Weights of a small GPT-style language model, trained from scratch on English Wikipedia: 8 heads of 32.
Each number is 500 + 25 x the weight over the matrix's rms, rounded and kept within 0 to 999. Layers, rows and columns count from 0. Numbers have three digits each.

# layer 4 MLP up, 1024x256, rms 0.0665, rows 28-77, columns 0-63
478507488528485464522462482506482488472450542519498493513502497492493514507483521493502517504517484482490500521506503466519482521477504531464501501501477513493502498479484483477524522487490505
522485508510504517544503455500479519510461489563507513510498515498467490500479458521484505489507489514529522482485486550562486504501487484470508460507545512505510566505502477461548520501463446
550538479529510488506489491509454562510485488515480498506494496516473502540526490531512527485470541481530499497478513462491480471537518510502549477501468530474513500514488488527477524471475524
533529440481497502520491507481516493450478502491443519512500477476514528488507511538500464485514534487506519518488524515515446510516504483480506516456484483529538475468479462475532535495514533
490491492482495524459489526501480520496473532552456522517510548520486544545510466500499452511442526477508522500518476493464522527519465478458566531514516541544512533481463484523506469475542537
527507513511533508510505490500463469496483476498500538523492529492485508514491511502535506507480475462510473539573497497483470477483556471462533482483444533496505503498507494521472509489544475
503506440571507465518455522468471486541497549483472535524460509485473466513489515459498473538511438490531524517502457516499521466512500509523554469525519568504502476470487475473475522472466493
511505499493516512513490494510493519452497540488466493519519522505445525479479510489495470435470522477483498474505490501560487497531486496504507480467504502495544464488489476469558444477485448
518500479491516535518486503490496535499504456500524485514510485538489508552536488470495517515491500449499520491527525481484503515474445541464505464527512482507511553484494495532519498447519478
505476533475555448494495493492469475526506487483520528501472492507471508498531489469538535540519482465511521477573498543452497509513495473502506534494470501521483542496504498537487503434544544
526492464552516425516481499495517473480498468483485484491486500495429529522543537497555487537523498503498475534484507531465485475517508485516511484512491510480497475514486497506510469493476492
514510461502563500569509472467457496445507477544487495526503451499462513492478464520523499524493463513438521487515531555470506540469481493501521515488521499481522544493507490489511457504469476
521517498466488492490488488477447470508483476541432488514516530480527531510520483510487529527470518505481504499524473482542485523463555540476520501476521525519504546494501475445482504513483456
492492485484485498538505493494516462481469585530509499483474498535497486513489491500477476516510463518480478473485482546542462521456504481470495532532516494521519549507506521442487502486456481
501482521483490426534518484515437489503440528476505507476515490479490491476504496493549528491481462530505489437511490523498523522486505507525488494506556532525532510499449492487533499470491536
527534512483456461510449461539507512499502468551496486555483508536536517526533499512506495530464466489487520536511548484491504509519531546488493474428480501503500456466458461477520533495553542
521486457514530516495505508518504504502505496469479555493509466524511555504494532492510539537515545498502452486503477478502481512489491527424545473465487497555502549501498498493485527457522518
491500487464485493459500467524515540486487476501516502488497502478514521497483506520475526485507510445553516482568459484488516505475503528476519543529487500531503543513505490528497522505527493
496504518458471511500481485498489529497484531489506492523467469490535469543485466471475518446497479500545536532476479496488538514484466530512496489521498505491511472509479485473507502527520497
498471502502494486502512478504522484465519491488494513494499536480472539486561496474508519430481536494502512498528533514500494519511498517521479560533462477514495515511498508524497488494501520
492489482521490510509510499544507472478484523467494528500472495539505489525527484513502474489495486557529456511484510495512532499521474551514500470472545556485505475496465488469504486504488537
490538527509503480510478510474479469473512519487512515551500495497519535499511507482511509482512486486484475498527525498527491487485548486500499501499468522490495507455499507501486508486575468
522473520482555530502499457513501485512433469510508514515510499505489531486490515503505512422461519457501531476518516498509521551444513471539505477500515479500509530484517495521529497497517535
421522570485488499547499512530476504489523484523456528535524524500524515512480429486504493519501450526466453464474475476540480498509495532512533506432485540538514526494473494483474516516472479
507502522502476472541522519533486543496475500531445555506428492496492534572506496521524518496495465488504460492503560522550505494487441506495528483469537476450534471482485460464556534506519524
529501509488493468489496492487488484496457468526495499469514494518433534471511471470532446491509500445452493480519514532536499535512503493459499518499524505520550437513514489471562472463480497
485492513473512549503504485512507515484525492474475499531483539527479515514491465549521491475492519513525501473489481482503497525463512540492501478478490488493497535488508501516471495549546500
498514544568513430528499505518520460524510492561522510476504502515503507521538497447553469524552467504471486512504539529503492511448498490490485498480503480504525491514473494495541511489506479
521497497526501531529495500486475485546476506487502513479539521515490495532505474514496471523480511481511490470454495485523486502463494486496515500502513515527539465503497480486482544492488460
524517482465520516554478469521486518481469504527468517487510496511530491501495510542499484497486517500493505528519511532500482503499527512485486517484498482525507499460517501470507503461511497
517541523504513490468475514492453500493519470519514537519481497472487493501501491464475487489495463437535510513502498499465480509470456518479488510482446481523473519499500503509490516503547451
517504483508494495438517499468480497463510536503499494528498481508491476520531525482534473488485526513536486510479505522491513491491515508553524498489513489513501541498487510513506469468473583
497493475496472537549490519537513504499438498530482511513541538479490496501513490504502534465545496480476497445494471478564471445511482505508492513526520512487563510478482465494516456443466492
533528504455534494516488491499462536532476447508488514524499523496537473505531545478549521461452496485510483484474556515501520519473567506532468498474504530497497497494497482496514522481500511
490529448475546456580482478495426492462443505509513502538506472504506473506517514515505437525541528534475490452509522498475502515487506538486489566494457492518514495505480518456487532439500443
487496506481501509474505557446462530447499518503516496520501521495488497537529485505484456512484505511473488532494516503492503539464473504492498509513494521485505531458499482468502490480492493
510499491487509531491506497509486477471512485527518491501443483544482496498529528528495533474494494524507506515510523546496485518425507486525490481513511470468489525480520472505522499495518533
498532458473516472544502474463503509460479518506497517485481476511494529495515456496506481503536490498469540496492527502533485490499468517499516470515523495481518457486481487497544531457488512
479497531476452535508490485498478531512490546534525542516516428510521540499473441528483507511500487467524529489508562514523519489479490509523504490504504501548494502494498487455519523512485478
481464522486500512464459506480544478541507542572507507502482502542444491500510536491479535538505471487516486518556443507446501528450477476492530487499496490491517500494501506506492493515502547
499485477511471491514484522487476539494498490509517478511468534519497476580497478508468513502525504513512517536517541454503482504508540564471515520433471499514480461488455513496499444476532529
501510508514488520486472530489503521501465534477474525486521501445467523471490536509548464494513547513528491468501488520489512516491523540486519505504523517507511475494502495492500477469514519
522488454499535469505533533492504552455499509464481520481452514517499459515504434507509475497482509505514504538517436546488476484502512485532503479476518500507507449494479498456506485461490501
524521459461539501490472482487459509526491526532479510527539435497542514506498490516530529515454468445535478498509503509514461555466522517462486486496503516483522513490514487487511512456553507
556498496503539491510513480516485480457492514501539557514467519506490522484511512525524503490499481525506488486513523489512504492513502488491514504483518527484528515476493482519475541396504461
506492503481517508465523480450457528499505537489453486555479467478479463510534459496503494504540496517496514500504514525508479502477518516514529509550497512488494531505487507527491527500511478
505528463520523502520494524513466502497492469504486478508556521473489504464536490507478495476455511468506458522496510517510441565510488477463483501518532501499528484485506499459508507513475475
539474471503564472518478478433453509495495488504475500480475484487477538464535514528542488532497493509488526484561479570515499518469485520474508466511529510500494537499499499502525497487521507
482539492487475478512445482500530496501480473555491492534500538549512477546544496499483458520513454501463525518505505469482486493518516532506505513489499484493517467466463456494537525507531468
519524471470514523502471494539465506498429459481437488520566518492505490500493468488500524491535520522522513476543498503518479521483482511515513500508498505505581478466485501454543512460519476
# layer 4 MLP down (transposed), 1024x256, rms 0.0586, rows 28-77, columns 0-63
449490522526489533475496528486528520486529522518516532509495503487493516495499506453512485498467512512519460529456527489519525517517477524500528506506453518512550495465481350526480464519501507
529511485468553484460492508524513506508486508505483504506524516518493529531502505562499478515507509463486530497486513543456490534476506469498488532461534492518488504515459547495495451503519558
511473471520508488505477498490524487442502520499508525474493496525488497518504508547492532504475515525510516504530500517506481508486517496512540491519496502493506483438563514520483489519476518
445528547476506481505471485503482549512494510539527498510481501479498500489501534464515514506496502494502501534526492509500518478502530461525503502470495476457515512517505461537488442473494470
496533491514480495502498543495472519504525495530506481519527499460497528502509483500492442515521500519525493540488489462499515522508483405542511539464456544502546485498531485516518483522512533
517536470499463516514446516537484486473540519515530498535503468530487463503532504501525506494473486483520518467484487475485546517490482522519483533487495511531488506504515484507537514522471465
495501474498519509492545515471535508507504495476492506512506462484506519448479501476463495505507537496486510480478480507466520532523491501475505493548454484536507501531481476532510504498495542
506501490499496504480484492489514455482528536531504494511495484527478479497480471489442539502506490495541508522462498432480526485490513521499524496501474512465527520466492470527508504505517497
478482495514466507503498497544482511521549513538518490469537496499511476495441463509470484510488500524466457510469528492491500487536502485558523532481482463491502473458497470483539490522464509
479461470510496462469451489471503524469479512549481520504517472488528497552476511512453498532479570532509487495489493515498457484504576518510512499524519532447477476474440495526505466522517516
488534502478477536491488524514511492504499547499509488505507485488512513536482497557490501496489500480514472500565543497475454557495490518505461493486477519518501475506525520514499516484512475
534469521492481459493517500510479461546519512470487498496481519499465493483500497502522491487471535519501520513497493532521488514523515478512532475487451467488506518493529453506532549476502524
509470488499551472523542507522515490512465460508479498481540512494482543489526539525493486479473500493473502475540459516552474484544487510552478516486496505484521459484506508475503503449508497
477475490456485494491499440519451526505475470519537487495527526507492511496465507507506517484515509518525524544493454498481528505512483497509479507492522481508462500501493550499508504455510483
482475500507508507460532492492513486494504471463486456502480481516542492515509474537493486506471516511557520492482476517497496491530515480526486508514499480462512509506489543537515506581521533
529504495476485487511474525558467539527463498506464525486507524496492480521483492505479455461474482507486478472529480482505514478524461496492522543463522492541521476455514480462549491503515472
525529514510493479480478511474502510540507492534480496527526516485538521460499492517504485460501485498466502502506500517472470508455458482543466520499506536478487476497449480503516478516528479
470510516500489493509486496497541474561490502476515507497498506503503501474508456468467468496515486541518521511471502488526475491510477448491489489517476508492480472443484517491515501488519482
472483512548514500505508492517470496499483534506461495522539510519478541503515544503514510511518559490485511476503522495519467511539518445485512516507485541506470481483540532501547533474453524
515528530490489505537521532507474499519465503445499502522512506458498484489505523507416470497508529480522500512485533525456510517499483455495477490501486516482521445486538439457534531480475465
459521523490514534455489517477497529504527474552492514500525519479484515500508506487486523515513504479463483468511491474511518532505485469499493520492494460473503468499498513507514506513461491
531504509493477486495491507490532522506488469502521515521484482457488512500503521544509497487494490476501482476468513494461530522491474491496484529525533508512447488504452565498458513493494488
497488456486483506527561468491474463476526518456489514466530566476478500527443511468522508463509494517504507524473485538522535508511451483471494467463534486503505506485532523491502464468510471
464482508476493494498514475484491468464531521462504510514509522514507480471481509479483495497506493475473529473492492499476466464511519491483504526522496524497458509514491519533467505519525502
506522510526481518508539533534506491528515531508504528528506463499503470493535508501517506490461495507491489430500538496554485479460512508476540507469489483489526560528506484484545576503493471
463483507510482556418504531478506488482535529454514462489479498484492429506512543463459559454544495530481503539526491538529499525434524522486498499474491488484467526533554541513461507548587496
507467455496489519514520538526501533510468483498493511479471486480519473532469514472476492485482490459478481521492513463455542556473533481531503518486513526528470481523494489501487499467489493
481482509515474538512479519478543476482485511523512487488505489492581491544448465537482485532509497460481500512540502546473487497560539514513475461500521514521496493455494464497505506493475460
504493533485510487511488497517496484505521503526566465497515502503508507474475531479493468521519492500493506515470489486503498488474469443502463523496506498499501507509534537515429510521505498
486544465509467461534499490487486501488436498508490477545502510514495495479496509481496496490510499495495531500526527549509497490517483483496466483480493481517562454518476466478611507470488454
533479457479487569500475504463496512458461500502497453478503461518483464502467507482520520485523484506500522492470516498509466486538495513517505526544528471539437482473503557520507512475502497
498514513477474529524496527477490505529506472525491512530514500475524494502518538490486505495495458504471553475516489506493481473515478501500481503525492455498490458510493526502517536525488409
490504487511464498474522523501478484533535481485536496507507477512480478490481481527483503470518506511510488487515536535486537518497504494478483494480500501490483506553542494500475510529501489
436520502515530532493539485513509470508480508516517515442522538498459577484509530466466497489525482506499485497500530520517492566511419525451485511490497503481475537522495535528548520495492464
530485470472496468520474502517462527478418500520505499512517496534466484524497500520523525477496470502481534476508495528500475543471510531537490500473488519505454459532455718469578518424503470
463491533530472521459529434464520533516514488574522482478502528485509492508498525460509524520500484478507474518521482504494522468525526521457523499513490486498496514511492517512464521500509521
505497493510472493477479503501511499469556495494520491505468481516520471509547474571497490533519499509474537496500473469491491458523516503514526503521505520511470521491488509495501483531538523
435450507474462512523514544514446467478529510513480481492515459506503465533504476463495485493486505500508508499487511477504500498533469492477529511517502481536502529537527517456482482529516530
540511508472466499549450505483517470510494474505518455475525566503524503525519471470528508509516515472519481533529469497500492498543535489500529512512479473524550471511486459515538482480482491
508504451517500498465488486478549491490530540503493480524495519532494514487501506488471506482470517517489518481470475477490438492505463458467467504495513469475519491493463498478520504537500531
482506525458488506474522484469477508514533471531479466488498508504546462549547500490514480464477457505523515524484480487487468495447475482486534497525490498514440509504510542476469516453543473
468494543485499488516481484522489476504493495456476483492516511470516525494525475501550466499480506506514463486475489495522515517528473481474492513475507472526535454477519428495554507515450544
444455480516476473518511482509488518481443477515510525527506477481499523505492482493467491530506533497508477513508511501524532539503477519451475550464467485492493513474478475450533507504547501
517507522467508506500514498471494471512518516498494507465518473553510484494522496508479485525513521474501504492468505478513538510513469542495507482524472495479522525501512481468503555508505487
516533505480517496504543514518495486516459502516455487500495496502489516484496494527486446458453502517524484483459495454527511508466500450493485523479499536503540496544481583472578480487465437
529538509490474511508525479493466485491509499475514500534534505470500531532486465541494535445513505536498497542490497514496487517490538483507504491464507514506494444487490509458547476499534512
498473495493476501517517477528519503536539469512460514510492455504493508488440480526513515469478471486489516503522545476452510478502492527481477470518497499512470521496503509525477494535557472
506512538502495506480472472509492499440534501496510487497489470518491493533503477503514531485506513535513482506494496486494500516478524485504498513516474441492477530510476505520488531520513512
468502524494461504515481489528483505515546510477504508483496507515503504528488544517501497484470479502521497471481527448490515484513483510475474499480470509514514495502512563511488493480528488
445445523481483504498490527515497531490491517486539482469474468509509500533449490496520499490458483464523499528444507486457507524533490466536488502508484500520532541519514548530481462496494524